Each number is 500 + 25 x the weight over its row's rms, rounded and kept within 0 to 999. Layers, rows and columns count from 0. Numbers have three digits each. The size before them is the row's rms in percent of the matrix's.

# layer 2 MLP down (transposed), 768x128, rms 0.211, rows 78-132, columns 0-127
102:533497513469481483485517472490528526526508467455495481488447503527550505473474504521548508506518501508528482495456490491465502511531491483494537495493489514483484495473485519504462510557505495507479516519470507503533451495508482528543484465488529558490501498491470462493505536489481503521545500486525504495491520473515519460517487562507472514522533499441560512491503496491548523463476
102:510533561485465519534508483536501476482542472509492453473478498498514496494544490569537521518539475505490503534499529492517501501484517519450460504515474516515498465480469516487515467490529507489510519504494494497536501486490485484538507511462438500510447515489519510461504500452490495553487515503542477518536500529513466471490495483521504536501503510513456471522500496494541483448508
100:475475482527492489556494496477503507482495523550508513529505488464518504500519515484522510489476467478464464508531456527469568480491514544515505527537503498525503540510496461516462502532548501538490526510541494531498468519540477476491491498483509487470455533498493495510550486469465492486490452518465483490510523533523455516500522481496483501509480538464483495524519489468519522456476
100:475501498485498516507476501498529504522525485505473482487480498524505498496493558537505470507473525542542526497529511463489521511576536471546539483503477532496509502515491562500516489499510471515441467488518495503465491493507483484504490448486446485504467495486523505503473516491503511504527550523520478532518472482518512494476500476454471539519508514483528461507571505527489532518509
097:507517537540480516467478529523461519489499527539544515530528511526465490521534482455472479447471484536522510520489475490511501480525498449512486486534482529465529494464550503476502566550476463507540476464521504461458472505510486507505493482517540519497515515477536516491504488473527518516526512497494512479503497511509518500504459490526506475506499531509482510520510498538521555521478
102:474504505505516511460504493499520509458498509479466505524518493442492495531534489506537518439495526483527498505529550444541522495492517476499541510500515503500489502446512495504520565495477514494524499496476462463484524512528501513514505467479490502487499508470478480466485516515537465514469510530479495481512505521466504567503458532521552462545495485526466531522496492504512504462469
097:512475533543506493465513512534505525522507523499522455494475520535430539517463486493463494499515491430536482512499500489520565528488516503466486497432477484552495499503485509482507511532484515478490476497498496506519473502502521461544444526488541478486482519488490493479538507519509513530495523528482487505488493512531515471498482479444528512492471530484481527502481484489542523498482
111:541493481486530548467499512554487529524508544488484493536536492474507489496541548526492508504474490510458489513543540496479503468477441518483503489522486445498504511461452460480444519526514480495507501481515515513506486511479536498484494490513484525506497518521504476522525521485495536535523486456479534493478525498496495501511522507469488511557491474537548489514461470498502462464512
088:504516460500568502503501482501484541501508525467515483492461483539483446552497474494477511466471496526477491504489489512495499533513537507532466522502469519494517474478491518514480486507492496493493496452482500505469471549526496523479458512552465505490520466487475449514492500485519501495500518505517522477524485507450504517465531540478520442484517511506442515480508513523486516552447
095:474518499500511507468503483497440511465494458546537532483516530489542535531527483483514526554470491497522466537543475489516514458507494490518516490524524501475459517455504527458508490528490543483458501489507489501499501514520480456514498484471512532490485540547483510478544448496498526484485438525475550530513508489506516497502503501500514489514479497545459503514519516504478521473514
103:523512514516493472504556488579465489465518512511492499469511515502507531524513486454475483521515530540517584518532516496486530464465477543462465512520478512512513504529488499488490482507509487525462496504463496501512529489478526478498491436510510536515496509465493499526523485543510517472451483535508502468518530509483466495510527500507442519522526500487521487519507464512501503528498
104:454491467473499477498506501504531481483482498532470517525480519489482503519508491491521503520489486516512473534490521462572502460471457513501484528505521534554460480486499526528514516469494463511495515527442483503510494504472493510559519502555487450517509509501499440504520560493505497498452494537500498491508489538494464496493497501480525472485491522531526473532438498524480498523499
096:501521513524505486524477491483488576474468484524544472524449511438512527503541489522501489477504482487471541507504453510512471505540525491509496456499482508486512478489509527483526508545497525489489520488490466500506508505480506485518485476510515557518505490538529502488492470481471473475474496499540545508503470464512501485529492499482502506469478514533531441553557510462482494488531
105:545514519506480508555505475480521554481520495513492476472471515485503523505530477490454485524560478508491500479511503505487458462474450511512498449481492466522529491487475498475484517491515563513495471508492503477528548481553495481502508457522498488496473499509503547499484504519479484533516500492496496527481525509510547501508480488541498514502511522494533452475494430480487502441512
095:496498467506475442490485471518509502501518523488569507458471485501532467488525499498503479522493556504491490485503530551497531445468529459538488512470512553510499457487465501512471477530521506501503484491476479498460477486518492489503480516477513503503534520471505482488457511508555469541470478503479506503501498516464534496512506517508479502456502521531461468446467479486494495505542
108:489502514486519549496522511534561524543486491495536515515533529480495523481496452524505518443517509496507486417488513477563479515480530500507498474512525492499482458516469465539469466458502477516487497498512542500490517469480504503490484504486492537481540483491480538541494530469470526506488494513490436531468530505475519526482481492511467518524487500498503496508507503473499495456512
099:506481492494486493548474513491513491475480540486466482492493508455492473516558471515493495488517492478521480520480467478527510545460478512521501553514534469480485501451518451520471502515452539523485467517482461479485476487513450502462466508475493526523490534470509506497512530482518537483498524544530488554471529484504512498480540473498513454489522474483504508531488513513532516475534
091:515494536518483508495530526509471456533490525479521478504466540541561496502500571476504500460494531498499527518484494479522498510459484448484515493492514461506486511503477541481474489491513524499505481543503485509483538492522526477508513482498532484506531514515523428450510514518540489543479516489510473490491492540508471480557499487524518525504466451489502524493463540481511489481508
118:551563523454477487518495471508532514472485459519459547486552469472494518492516527476516528533491477494422489494493506528476496481508504525498435527525521465501475509463485493467504512492496537504480492455512526510494505511484491508466484520464467496482521511481501493482491558560551488520496476491502521511502441511497487498498508498496528495496499479496530511492512524506503475525474
100:484464517517489503486456497413511523533510535512474509521489491495523484492527537525472485530497477518450461515508435538509495492517502495515484514513473530456543512486517536444519496478510496478507546500532482495524511488541541517543496511492480520492523554468491540479482491504520490537520454491491485466499508482496457490488523478495541503506505516463519511508485486533500472515499
099:454528532458478479489470496502494504493484490512523459498493549490512509509501550490511490511542524482501503498503515526527543530528463497508479465442545516534448499470484483479490490491442512505500479447500497478502482467498486506503463523512490495503438551509476477523515466515538486547529493465512473522509553467547501477475497495518509515518507497533507479546493496476486491497497
089:524489532473454489544519504492495526472503478550485514527455521486503504454486536548469487545515475502491513481503487473509481510499492533498484527483475507504484515500495499496456493560490502491492514503513514477480493543542509514438510486530539505511493523500491509495522496529448529535528470520482476535455500482512521480500519450476484496485482520428481483477535461483524498518539
097:495504487479512548561452498496466500450545510518528471521441499491465471486511507482496483500505504529477486523477500485508478490495514479472469522507514486516485494521470554460513499480494482536510527519523497497488462453515535544527431489518521494507470472525489524506484498541493496511516507486535558465557519541475482493528494468520516523501516481478512497526486518491522488469510
090:506482487467491476482484482559512512530537511487448494451557509461515490489498532531491488519527479574488502504522541487518522520513520494507477452504487538541514507513497489516508531507515477472473511487503500502507500460485552534492525481505444540527529472537519525482530494494493526533524509535509476523483511484505522534503491494472474521489481477484519478529467473460489496539468
098:520462508490510462512484477507508490511481467501494499482525436512488525508480544499486489471527538494487469458519488493490521471471500498524512461541516529503531525489513458484552523500532468466462471515478534524503440535523484486540483449539539550531529514485509533506530490493493501512521476487476520530499496529516528497478520515482471484492505454491487523532500487478522495552484
097:487492500468521507500462508497516546485490522509487474462466503458518475501555530474473494485506495519497474507481520522487489479524512525494501458491488486433547507510523495535458467498525430490481492465503512493501509517526511551496502506480509510496504491487496504505511528547465521455481469518450475540546506485492500449512507493487498459506500488563530485515553512524501488458497
089:483486504452465512499523480520492505512508514549499507450497485533493507524485504493520528547584529446477465483488520502484488500478508476537494518516491525508491505497486475529488508513466504496479469550487468532497515467469498470467429523490492499498498482534492515480560494497520528517512463531516491485452525541497513493518495458504476524482525492540508484504514484493482490543456
100:502539506497456491473522499492505471517449498482503535530497472494490492494475530530516512462499497523482511484528510510499509476469502487479512535516479474532522492515474463459498526481464524523461502503533507488481528554450580540452514488513475470509543509491526512515532497513511553492476499477524476496512491547486474534513502485513490498508499548559491512472511485504518482470454
100:496514485462486473515523480524497505535503519502502492466470508497477460498514490489462481489513479481516494488491493516513503550482479434476472543502454497511483469513459466482518500500496511531497495445525460481541523509440520473447472521560485529494494473509531525504503510536514482508527491486538463509450504520547534524493532449475476516526512491485493499518488498468486540486501
097:479501503485471497518506497507502489502501490462509505517447537524495490492495512458487518483494480517489459523525511480546480493504510536471505491515492467504501489508510498480493514500529507451511524487509522502496489515482529521475510470527489469459453451455500533500500467544513498496447476501516475483526553496485443522538457510540546472523497560475551483469501489447493497543529
098:497482469497503522506496538476530542513489463502515538506538473455556528527518492486473522510509523479531523489491501497508573470528511502481486456489480465484492471484464545454526443482474497526513528522508517502520489508493447468520518485491477502502548489478519491518482467514511520516509481508521533553510507515477492494513472481491506522496517483511573481466465524518503488464497
108:479503504516553522522503532527501474522505446520473464494514421500507522574487499524509500509496450529531489491469532486518499484507493486498510465520504470504501494485517511512478477503512511454520502458520486490487543469517493484493499526491487522457502483514510520517518478484510469494542538521461551527499505471509519510467531489463475513512522529458514476544518520554533529482517
092:469468521553482500514557481520512491511493440501524513530450534520457482475479534526525516548509525500515475492529511514491485456492524454533529508504506479493497536511533506530485505474473506501515450529513504527483484507501523488514491507451515445500514483487477521502521544525532476539479475524461496527492514519531502491487488497532538539488528497525557480523475504526481489503502
088:509498533514530511490499474488490503480470483485511493466526446511477468511486510488508456486478547512543526504494480517513535500453477498517514478514503456484533503535524544512521455558475489524519525491543470495528479503520527507528504494497529498517520502472515471525505470473527466451493541476532518498485485502514474503505487562510487461514517454533530467539476510548494493474476
104:436492476476473522503503500520534472529527536478498507512480492502504455527502535504488497497487504514481493499505494515462478497527517484491535496499545510484488467509494512479526469475501527478513478495521500489494469554465488456447486518507470460502503495534519507497492510528491480494502485452439534517499510512571526461495514484485508529548515483439476520499522522425499499486533
101:529526502532463483463523507492524463490500504488474573495450498480484501508478484502551516522502468520485518496501512540454502484521495493498468525496532458449536492553508517494514501492512546457481486510494491501445492501470535501507488483528534489491510501494477512505506495534527485482531491472476484511518494477510474528532462477486470492510469514484462516498487419531476505546526
109:501532475504475565489523493502504477505512555455472485537499483485554536528472499481481495493490456501530499495481474536492532474520524481474525511527550467486522481539503469501490539487485482471481453504487541507517496480491467529505529484501512529492482480480490509485476468480539547493512528471547473518448486495545494509483558497502506523519533491512490520503497545524506498532503
105:517492476504508473525501501468487484492473503513521545538483476503499557478479529517529499484456483465538514482488472488495515531509507513457546464536461499510506513505483504487485509512507526510488507521509475530489437513494482508457463490435515484528475493516534510474511493491510494505475461556524501524477506523472489494467571487500522524497475527474503475516516546452523494456533
109:507496515470519477513499492486447508494459506465523473569510518514451490475513529421503491484500472515494525442515471527513538493531439505494504513527493477461509505476497503459546500472481481506500532528497486518497534506515522499511492488533528463522520509509518484517526495508471505491519522503508535478562500531457483527527475508475478458527497457490506523497495509517460490504520
103:530505520455502491527515452507532532542535493463488539436495514445526497483500517537495491496537505514539493560491506453492497507489472486522515478464495492476479435506500504480461468477484451514482528507480517498505542492501453512529489498489503539495478511510506503467495493517542536536486499498489489537517521513529499489457498494516457484504480530500475532495477532493523457495515
111:521519495522455497446562473498507489552536526464507494535529507536524499482503537526468459520469494521482501484506469478502456527488475521533540479469459519488495531489496474506518495501525476458511530443493499493508469506487505541493500516512494519504522464463503516489543513536492484533517490538500496522520496519476483484519512477490534543527497491539470438525516520508472520505484
108:511496508503469491473463466498491531500452502544499557512516506479483475509525500545513467478505522502511510532493484468522486445502523506521469507501503496493479468527549523518547542516501449516499474520496491479501493457523517489512471488502501488453438470498529509508494473503536484491473458494476460538505509547526523516483499480512508492508522492495514505502462547573506494454487
100:528548489538476555478465543509510496467529484479552464498524473492532497496524455487502516528517486483492497528531543495515502476473520477510492534496514458517493445467486482499455474457478473510503471486492527491534465501504527494465509493502510474456492502474512482507479459479497503490487497516506537497490500497497489503472475536497487467495519475530414461483470525504496524536482
100:515500492515531495490529492494471529473522515552536525500506508535496473519499507488477490545518517522521492461480516518502506538494518520517539500503517510535521552516522454544465493490519535461517547515482502512505570481521511491440489464524498505529531477515523470539564471508491517456498494492483489524451532459510491505485508497532503512505530528497493512526500494456483504493544
101:487533461498475480525500539470494483470476477528545499479552544515490472513518481503484482492454500485503485521496480545530501461504534524467494524497484497507545498510532510494490497510500518510499524469499497580492479472555496491538489498536534493536493497472522482506501494473549480525456483506510485510476525481524523494475513540490507539540477502500451470494508504484543548526468
097:503467501459576486480504450498483493461466499504498498508511486559500480493517506489495516529514462470502474509505529521531465470502484515490514503517505494525493497490484520476486490502499528466519488483489533496537505505475525534555467501563495476533536460535530470515529509467460505520507497543502490455489529475530519513488518542528504523479525461481552507458516483505531519509487
090:510515539514457498487508540513474461504500508516551535480507489508484523489494490525504547487509515453463485499500461513490491533486435545484481506498513479507482518486487470533467531508511532503468524544461494501491527512501506563468551507513503547521523491529534525520490493477497494518485493509513505482461539439518456501490499508514519499507487505491506489532551568473510478493492
085:497504502457508480474494521502471455488497504503485504512487495501520485443475502521465483523474479472504535486489484460497475528521460513544515529504484537421460511479505469505461472484522518527457511486511506490520458475487472469495518504485497553502478457506516492477498494505523513508517500552502484503475600506496489528508495516501475461503507528500532505480523483506484499551527
096:505501521499469501502574520535475437503487498562487483487484517526501497498482494533506525540520523492499518502518498480511506554468509472531498501484508488496500510562486504496490499548527521495483513488529516481512529548483510470473465522535526467538512554496510544460519467536505435513477522543520509501474516526513540490485483476499475509494513492488516490491498489493442502524494
111:527464522529510510474469495514480532525503504504494472429466513505491495531515486490430480476506546512546529463490502502503497463516478461502460486499496489508432457532513513534463522510517521493524468508497491484514491448486546518461474538488475471544542501491529475494520509492489511486504514506482462483521509519496495533483503536491490478509521521530473498517472512538532494495538
103:486463490461544496528493488461485471467525536485504455497526522511472545513466524466507515503507514509526473520513521488476502515483524461525519491510490531473511482562559489464532525505474512528519494459500489473504518539513517465516531501539502561497515478496513508567494488473504529489499494490445470501528500528497494512519513547498531499471508518526506465484509507468484508539471
099:511517498495510517496490487490528523505464499522484506526511488470498479481492510517502520468500570517517533498461502507504533442528475471510515473493521479519509509544585467536511502477493499499518516489490503465463500505499480497463532509486480509478518471483470524514570543520527483449492521513471500497518511473506528543444490499533485482457499480478507532495518514465488531522450
103:481503523486509523513490521493505501500536466508503519537507499519511478492492488452546492442491482473481493514528459499541453541528531488506487510523498512517507478465543555503519449525527512499507497482509468504511524489490491496492481478465485491506481485484484504533494483516555492493484494488466468506526470550487450497471496597510518502471524483491482522484531520488554506542519
099:467446438545508514490503510493474478522496519460531502484492474503498494525486467487467484458501471488506491506430494475506484507463507500478519473459515525509550478511519503531490518528480489495507514516517485461521490472499467522457489472506489531479470488514489455525488528486497515528496507508533494482539550510477465475529501512455478503536474474490474493568516537518476515485539
101:549538454521533480529519486529452450497463507523500474520473484502526494507502539459505496532483493480473530473489520503462460533509512474505477536528485523507495436457516518527483544488513501470549524490450490486507493480463480487503537526489525494530525543487520493459503498488495534507493486511536511477499471488487464502506498473468469472530536492503494463497524475485534481500509
# layer 2 MLP up, 768x128, rms 0.228, rows 79-132, columns 0-127
116:510524554530473508500523522502482479492468523461459504545503442508536477508519479483497524532470505504536497526480507528517483489500519524467543486527551499462469464556463524517471488469500461517474511530536461490459500500518524480510501490487460466490494505508511497496537516474475525482502508498477472474541503493502486502501466484483486504482491511468531470490519575513471539496507
102:528482481498520520543501535483523504468517488487507505467514509443498534486515529489484459505465502492509480511506505572478527481501440508492499495489476504482471513460484485547477501556543500477508531459529568488493491479515509535486494494508539498496489542533478493520491531472503545495530522528505454506523471499550504479515457476468520511480470527488472461504496510507502506497478
112:489511538484528504510483540476511479511480475495489517553525500514459522494494477523553523516460528515456502547508522537543501466504495453464508504514506473478478501524502492511530495512481522498490515514477481517528490489470505468484495527500524480482526507528495477520496484472510479547453468479519494533509477494455547479504515478508522532483457457519501510509414470526530458509491
091:483505562493499552458498461530508486521502458517490512500519487504494479524514558498438522489486515524552504535485471507469542485525512501502468446482489486442490508488490498488489486525486503517518485493538496502492505516514500517512485487513519485476468543459483549496509485476553504479537515475495531531486499487528470557516501492485533485515464569504489495486497472479495525488482
099:529509488471503541486497500488516475527478457493496481513516514496490508469550507538445518496508541479531555512464518479462502517555470520511479441485497503490502473481515430509490511478523504508499487503492521498511481487533485500469482496479541495487510499488501519459461486532429475470497493509515483508496534485477522545474480494498497511510513480534486514534519453479540481455461
099:513473495497506487503523471471504508515559503522505516522500462506486506511511522466506511505484451493483516488530491478496504510493534552550517469498528494514486528496505481518466498475502505538486504508524517522459508495460498530512496528505523483464466485447495503535519505449499503482478517458550480521475484429494533522531471516580498523468529432510481519509530512506512496491516
111:493496484489516516476500505478510464499529501536505504544508485489531500509522521522485489515503459508473494506513472507506491489478498471499516506532506513501492479541473485445526506488517486530534545523526480481474499525479468561475539478483478488504521499554456543515544484536473483489467515484564522546475501482513513542511508435481536470499500463523521485537533493454529515487502
101:494487502435490532495533480558510470476483494535471477515509495444515502483466521469481499502494509498520487456528504487502470480476513525487527508559537509507493509450506447503503499517481478496526470493553501485476510496516480496531527490542473469528510516549495493458528500468528515482514484471534500472461499450499498510527509463505446527526500498490543513482475465483492480505525
092:490488484505493511529510540490524461506498460486455526512491482473507490460496528511476496522488562465505456518526535480475511498483464503473478529516513497492481448506513503468508511526475510492500555497487450502506538531485463508488484468501512510512522538512479528517506496474493518498530515566513473482553509521521520528519506444490498495508464549504532515476483543484510491478435
098:511514548527504472492524515485502498507529545461518440514499504482494486499476525511492482499509487468532512519497483479512530502502538471524530492544486490493476520446494485466524522461495441508506512527494507467516488487494558505524468508503496469510426505532501470538469513510513522503511524502484511539497465521510467529467494467509482512456515518460503469494553518468504506474557
103:506515479520488482488515482465503525504503535492495505534516552484497482507491497476479548481480472498539491516488539488489507482492468527511529538506475505455412513500452504463464494518500486470538509519525530484493499557522460513526504495556494458507522550508546454523513495503499483502457464492510521488470504473498486529469485525469483517506480510490532507516536519509477462505519
104:493524526520496505497503483495503464524436549448493483514480488510498454521489476546507497535491481521504457524526498477458491481490480473433509475474498472538474474527516501518517483489465517518549495482522459478511520515495526514518519533481483459501571492513486465520501537536528455525490472519536513498486486515479499531470495530518522521491486519504503507513488478518495486516559
107:509518522473553471475539470493476525512544454521485490496513506515487534485491487478495500483500440473505504470439495515527520499503517514477504521489495481484478454552523487507487483453487488531518489476515503511513498539493481512492476495496547526480517498513509509488476499450488558489513528518507512512480511446444485503469472481460518517440511539541529529530480491518486501488465
094:510531518501470533494484484512462505504504465507529499496532498488485498457515497502510497523531489513486482474521498484491475509541536523541494519506495517432515532544490488558504474505525486473513502484514491526499462509522477496485464474511555464512492475517494552510510495490534524476532473472508478447495504500519532510570513514522483473479436467497499499526510450499555463497486
092:515491490496526494490479500488540512524482482502550512519474474488494501454554508498458519466460521460488487522487489504485537525525462510437485483511515505503512515491547487467509506485519563483509517486483515498490506493501482508526493497546498490506518526530517492526508519548510560478483517528532442583513474522489477503472508466520525484514531499551508467518476492480480483498510
091:506542506467499491509500499515534482488493483490500505488489531507476505512483473492473467510510482504484510500487506491544546466530462495508484483495526467478548528484520513473520484491449506485522464472457542479488489487542505505498532528556499489467482510547535527558534505507493537456530492552533531507484506516458493528521515544466490506492535449512464503547497479509511492482531
095:503473507544551461472495490504471520468517469473547493508504525473511465509538533532522497521485521478476497477526528535485512533483515495484502540480484516476476508490522508502492482479488518459522488500449574517507500537513430488530505520512528515465514483477524499456534497479518484470545492509528514501491471513496508482508470506458491522490546516500514532516504507533495545456473
097:517496504489507539482490509508511502507473536511482514497543527508449473534529505569463507503504512491478492492506501527478476487493504519498477513438471488509515483511520510508555494480460507491458534500512533443461516433470490461477510492473495543466497475526509454501528521537526492496511553528474571507475503528480496494511531511504487502477500519497489474531525495528503496488475
101:486455485534452535508463477520521522447494499477503484522548518524494553474499472512494455468473479506498539452530490511523459492508484509525524560498501491536495492500490521527480507535492524489519463472515500496508507465501461438474535513490486466484504514523524452495534531514512486460476506499523520502506498535483486487486473479480498464535488503543469522525498498480535520532502
101:522457492548573493490540473491478510509475492500456559511510467469463499498512504530514495516513529472531501507486498501453484511462500467490482492524489488483453491511529485542503478498540486499521510510525505472465528502472516487477502447448503516544477457512477493489507534462479483483509525491528478478533462521460528524485502520518493505513486511497525483499452546512502506539469
095:512473531504533532446546508497492525492479542485501493542506483527437526528530480491507497478470480520518493505488504469483524477519503505490487493520494520546508504467528492532493517451509532479504516450532463482535511458511510487503506533501514501456571491497509511489492558496516503487502518454468520500514515480491465497465509519485486491520480493464453461474487510463462457499477
097:516516480527458523537490508453474545478531468538471502509454480494540497544510474505489495528525476517497519498534495512470498475456497449499515488518515484514501538523464491489504450487470509481495526500489480493531523450524510510481552512476481554546521480520479496474513501501539497499463497494464521446497497466468508536516483511492527498523478498497503484501505446452458501498508
100:497540545531521512543510505454492482511458498474555503490475479509414472476469501513496508486528531482503495511483532495484494482536463530493482545488509509491507521530517516475460448507517499525500504509526505526499541536513499498539490553468507541501500493491479469546502500524499483442534540477511510477500509474510521531480499520476520451498477483489489482496521484474516473534503
100:485499500494487496506537507468501507532505502489458442480512515467463456476501524499508510491465494488483524494482496505474485521484463492551516520491476497514476530547506518508490527499515486492491508499550490521506473476476520494513510538542446482501503511523536493454532497452514549512518529483447512498538480504461432547510539501484543539478533535516523487475491503496514458495507
096:507518491493515501454520490547440488529475508501491441493488495529497483527512509538498483485527506481506514540533476476489490524482528515549514452545512482513506487538477510510516530527553538492532528495481486432535515484472504482495502533472478502508524459469488528505467501473533463500502510502501469498478484503490453520477522520482491552505496529472478512472515537475522541519489
102:509507497499523550469529549502531521558508486487478471509476451486492528497480492496481478493474499471479531521469479547538522543494473539494485495553510524481468540464481509470531471478468483471523490462534518479500520537507491492537501472524510503501488500499470489469466529504474511493458538480499482522530515547482497513498493505523525499477507519430458511495481500503531486467522
090:489510486495511514481466453508567502542495523506492512462519496523504525529524499483483532504516478495539512507491494476474525523450532484531519486490499495487500489450512481486507468513507513539486456535509497504506519491496519501527522535476488523574488527511453496526471467473461498510478494475503496459461472513460486469556480482516494482506426532519533516488509478479532483513482
099:548469536500484498470545505487541532485475508519492506471490518477535479479506462484553476479515527471489540474500542516511506477465540502462511473491494497514487467490536458507490478506527447495481540517513477470495507467571469491512479517481507522513501521534514499491538477501522515481466507536474463517480497496487511502558490504475514522522491517542513469530500486495485494562516
099:478506489503493475469517498521491544512497516506488525502509491518467484490496481530503481482445515478480482533465536492491521485559516469527568544494531497462488522497512449489505456465504467518484501501468512527502473502531475532467507517480494492486485503534489470495481480490524528527531526516496518469464503508489527478463563522450521497457490497545429515532496498497501486481513
094:503434537525513467503516456502536499567540469505527514541527514482555526469480508493468504499467489501527463499472514470483512513471507465512509518486500476482481500522506484489469511465500467521483530457479444491516503505488535514502531513534504485527499498470514491512512468533507508476512511471535450477543516501540465508489498487503470496508472488488470488500473442512463535491521
101:479499512447515540523478515464527455514471490469479481482495511468520486481508518523504508496493492483483533480505504515538540491430426519509517513481465492470495476505501535522533525467525501467533526507478543478487506488459502523494517500504529474513503474521579508526486499491555486494474522497493486539523528512530486488526523508476512520454485498517476508484485549510535483492509
087:507491500506472505517508506488515493495459485471500520541507468477501484500475461522529539494477473487494504488509485520542469507547485519497521485478486517495482484514484531466565503504478507477507517476490513492515483546487526494484515483501500547545494449480508452532519504421485483535491457493481534499453519467471545534505527547476504488486454534514494504510494518511460453533498
085:515470521453423487492524489567456512511486448549514524515500514507488486517470545512497489525511505497501503514521499513486519515493547566531497518512434504535480524532523475518473478536500511458478507471478477458489487525505501510486512507499475512496485518508546451496539494499495471487495488489478506512504483508485513544515521472480460506500473529498497519503505534479451478498472
102:504508516531476475530511513482524526491529504479464512520434495477521505498448522495514497494483525537481504495516541497480502488523494522518511553489479520493509531527476466495482496463507477455462494496489473527498498513530510447529524492539476494510525470507527467516496511559536543477473499505458503527491465538535480505523513458510543519458528463504485502434507531503505493476505
093:500487518461515494531495491474442536519525522523501520489546526487523525459523474506493515462527506477479512485489491521447486523484515494526519521529510494482487508473476487475442523498512509488530488504461516500491484498491497478489488510473518502577508444506488495531497463512460543541496497514549487482538491531511527459494480511519517473478503539463515478504519527480452447474516
106:455504502515494490506522549499448457527474462526468484525516496510534485480475473521556510519546496482495501538510515464521489477508548482482504506476502521530543537508490490553487547498509489470530491495478479474489493471473505481509520450495480523534529484481499488549486439497486530503506502545511508550521450530515518500478504489503508501502477521504511514510526445515498532481517
109:528508507521535540530516508478496484499468475481489506467486518472543484491560474519524486499505540478457482519499520484474461498473481493494434501498509513501498490501519464508519483476447538496525489454492509475515483522505484540527475525539545470497534490533494510509467544491513547471508447498447487471538535504461454501511494479537518508505494522490487497519485498541483522503501
115:500516488539521468518476452469505547509467492536502480502472484532498518503493514495469509480493588450522500526538498498502480482489508514479491526512475516462512460505478510482479500537476522496513506549461507501547502466518476499488538502507512523435529502492516500529506508488531529477517457530490496468507474537500481469510467504515528515527514487481502510525536483434535504494467
102:536497528462460481527471538471482524518521525488480467496527500527495501485499519433516506498465498506474534495504487517483537501516486512477553519464496519464486492508500460516521479526458439477579510495543442526496514495517515508521508518493501505504499518576475511497510489489542506483504490448466489490507518511492508482528505472514507491519466450483490511502481521517492485513535
091:498480476487499520467524495546525496488534488493472462502510499512530480484520518513504484554515508516497489488551465485545484504500484495552483482504512504491552505496533507526472501455503469481493493543478501462521441519495481515509525532519464498486518458500492532503536533512505487445495527584539489474480512509433519488483518492470502467513476510513455500483525499493496518518513
100:520478499462457500540498485478487499484453472475516500522536509450522523511552506526496509499533490461516493497507493496486518538497510497557524500468440503468498500500502536493497481476481481501491470487544517498472509456513528484501484497518472562483495470509476492505451474469524496471484531443519478476507522481489498527540536488502474514490546454525493562490510492503509471491528
090:461500455555490463503510441501535536519515493459528453492526506515526476542541510492540491533515501518455504526545509457430505495466508477519525488470534482508506491520473513508507507559493479496475506519481502484525489518468505522465496495470494495500497531474501526510498485509514505496491476509494511474510475476495480499484512481522445492498462471520534502426499474477501532486483
103:481483505501516476473535454473498459505544518495459508519510553508500494506503491525534508526526504490523507552483503479514504506521485470503513493526462524479547466545496535485541489507504516517490488508513478485481502497495467481491515516460530500482494439503537494501459438515544470501519488477525475500489466514470479533433521566478475491484475512514525513480500474475521491482465
095:490523503548514490546482528509502516503511507495452488513473511510523479463529494535480531534498515503500496450543499494504509468485485524538470471513464453506509517496538515535488566507497528496539530529472519504471541556509464511493500507475514476507512499524452535516526524483498509485490511487495481520484495459509536492483525524512528492474493475415488499460492501512505555500509
096:532502477508484501474509535518504568481506497470497511481526458483515544518492533497476470473471518480542492466482471480466490489505519474532494511532483513503492522466497504513492465474526463466491502532499525508485472490504491534434504516561516520501506541522474493485527454489503513485510513513564524476487544499504527485525481465496488478495475483533434474517484483505445511520504
083:512505468480512493530504489482484501498474528486488492492506537491507524455473494536450485488501512496519465476530490522516484514468505510510491502482526507495490571538506487500500542485507477492547524484520498501517497520478485465492501469492447556464523458468492533448491528504486523471470523519496505481537508448493476486545500459502529499527478550525532476489488500451522435518502
093:511473463480498469530518512521502488542492493507487525469489479490492523574532506517571471476540539506487538514487531469521487486500515545484478516494533513538529443511480531466484515501463483512523524447499517503539531449501534501555501501488532528494517527526514462512484536507504518439514500509525505522498488518514523474470496516500519515493506506513527507476491503470506501532495
092:482537512537466496497503492458481496509474541499472461497505478465489505498504529553491493508515490478490472498550547521457477531535488473535485531519536510502501476514495469530514508525470526472484442481545525541510490495500437499481513539533518490491525464505528524516487453506457480504491492496484522509509509510496486494516499443432489530455497475478475528501528503494495500499485
105:493522519510541499522497510480463477515517556462456465491522474543522480494493479503473506481501540512491471486499465491481493484505495497539492498498504487564519487499503508455512486474460492511551469479481486449544520504477492513525534483526493526494455491509541540509507520487489489505537508502513472470489497486472468469490493510576480528518488480451489508560509501500473497487450
103:505487542528472503532560486523453469513509493500493531510504486449512517508548519522485493469527504467471465524466530482520527550496511503488503439496480509484492503488494506494508459479475496491537538500485535540488499514484487491497477523540500451477468506497498489484466543478504496523493505473488530510503488475547471527537511465503532501506491509531560502456543492515470459497472
090:515494511482523524516479543478540539526476500491502545471510468490523505496453500483546500482499507505470520488510505462530534520494474501515498521467501534561488521484459458482502514491526527442480509473551512487514529515518482552501484469467519477508503536523488482520527476449506474505495521465480481524477528524513523481525530525490490489456531457433513487496505510491481507491474
103:488475481527525521537523489524521493510518504495496510466493436481487526483488545501530521492477498509490505511460507484517478483534514485506447521527479461501535512551558527545499500543483491470472471544504481493521495528559499507472490498487493535460540507494473488498474482527477495493497514537467468482475502542476481507521495496500528519493470494486515493510535468432461482463490
107:461526505503528519516511466545477459498505500515510450523504538457506508453523468539506473529457500488458517526539539490478504502466490493500496488486495521504488536496543502517468495504536498537509539527534542471495484527479472500499497492491463545456482497494541522458515483521482499492467528490511488427516527488477478526501505528506530513510477537548534507463514503501517499490497
104:556509472496516527527489536520497527501508547519469517485513518437468492489444570511479473530510451479482487523510503504513513489464495501502522473506494524476478516496495460543477514505511510573518517478515539501495470480502488502526493528468513501462507436505499492495475510506525475513503516492517505506495458559522484534460531510491531502524498504498490506500446536510472486518510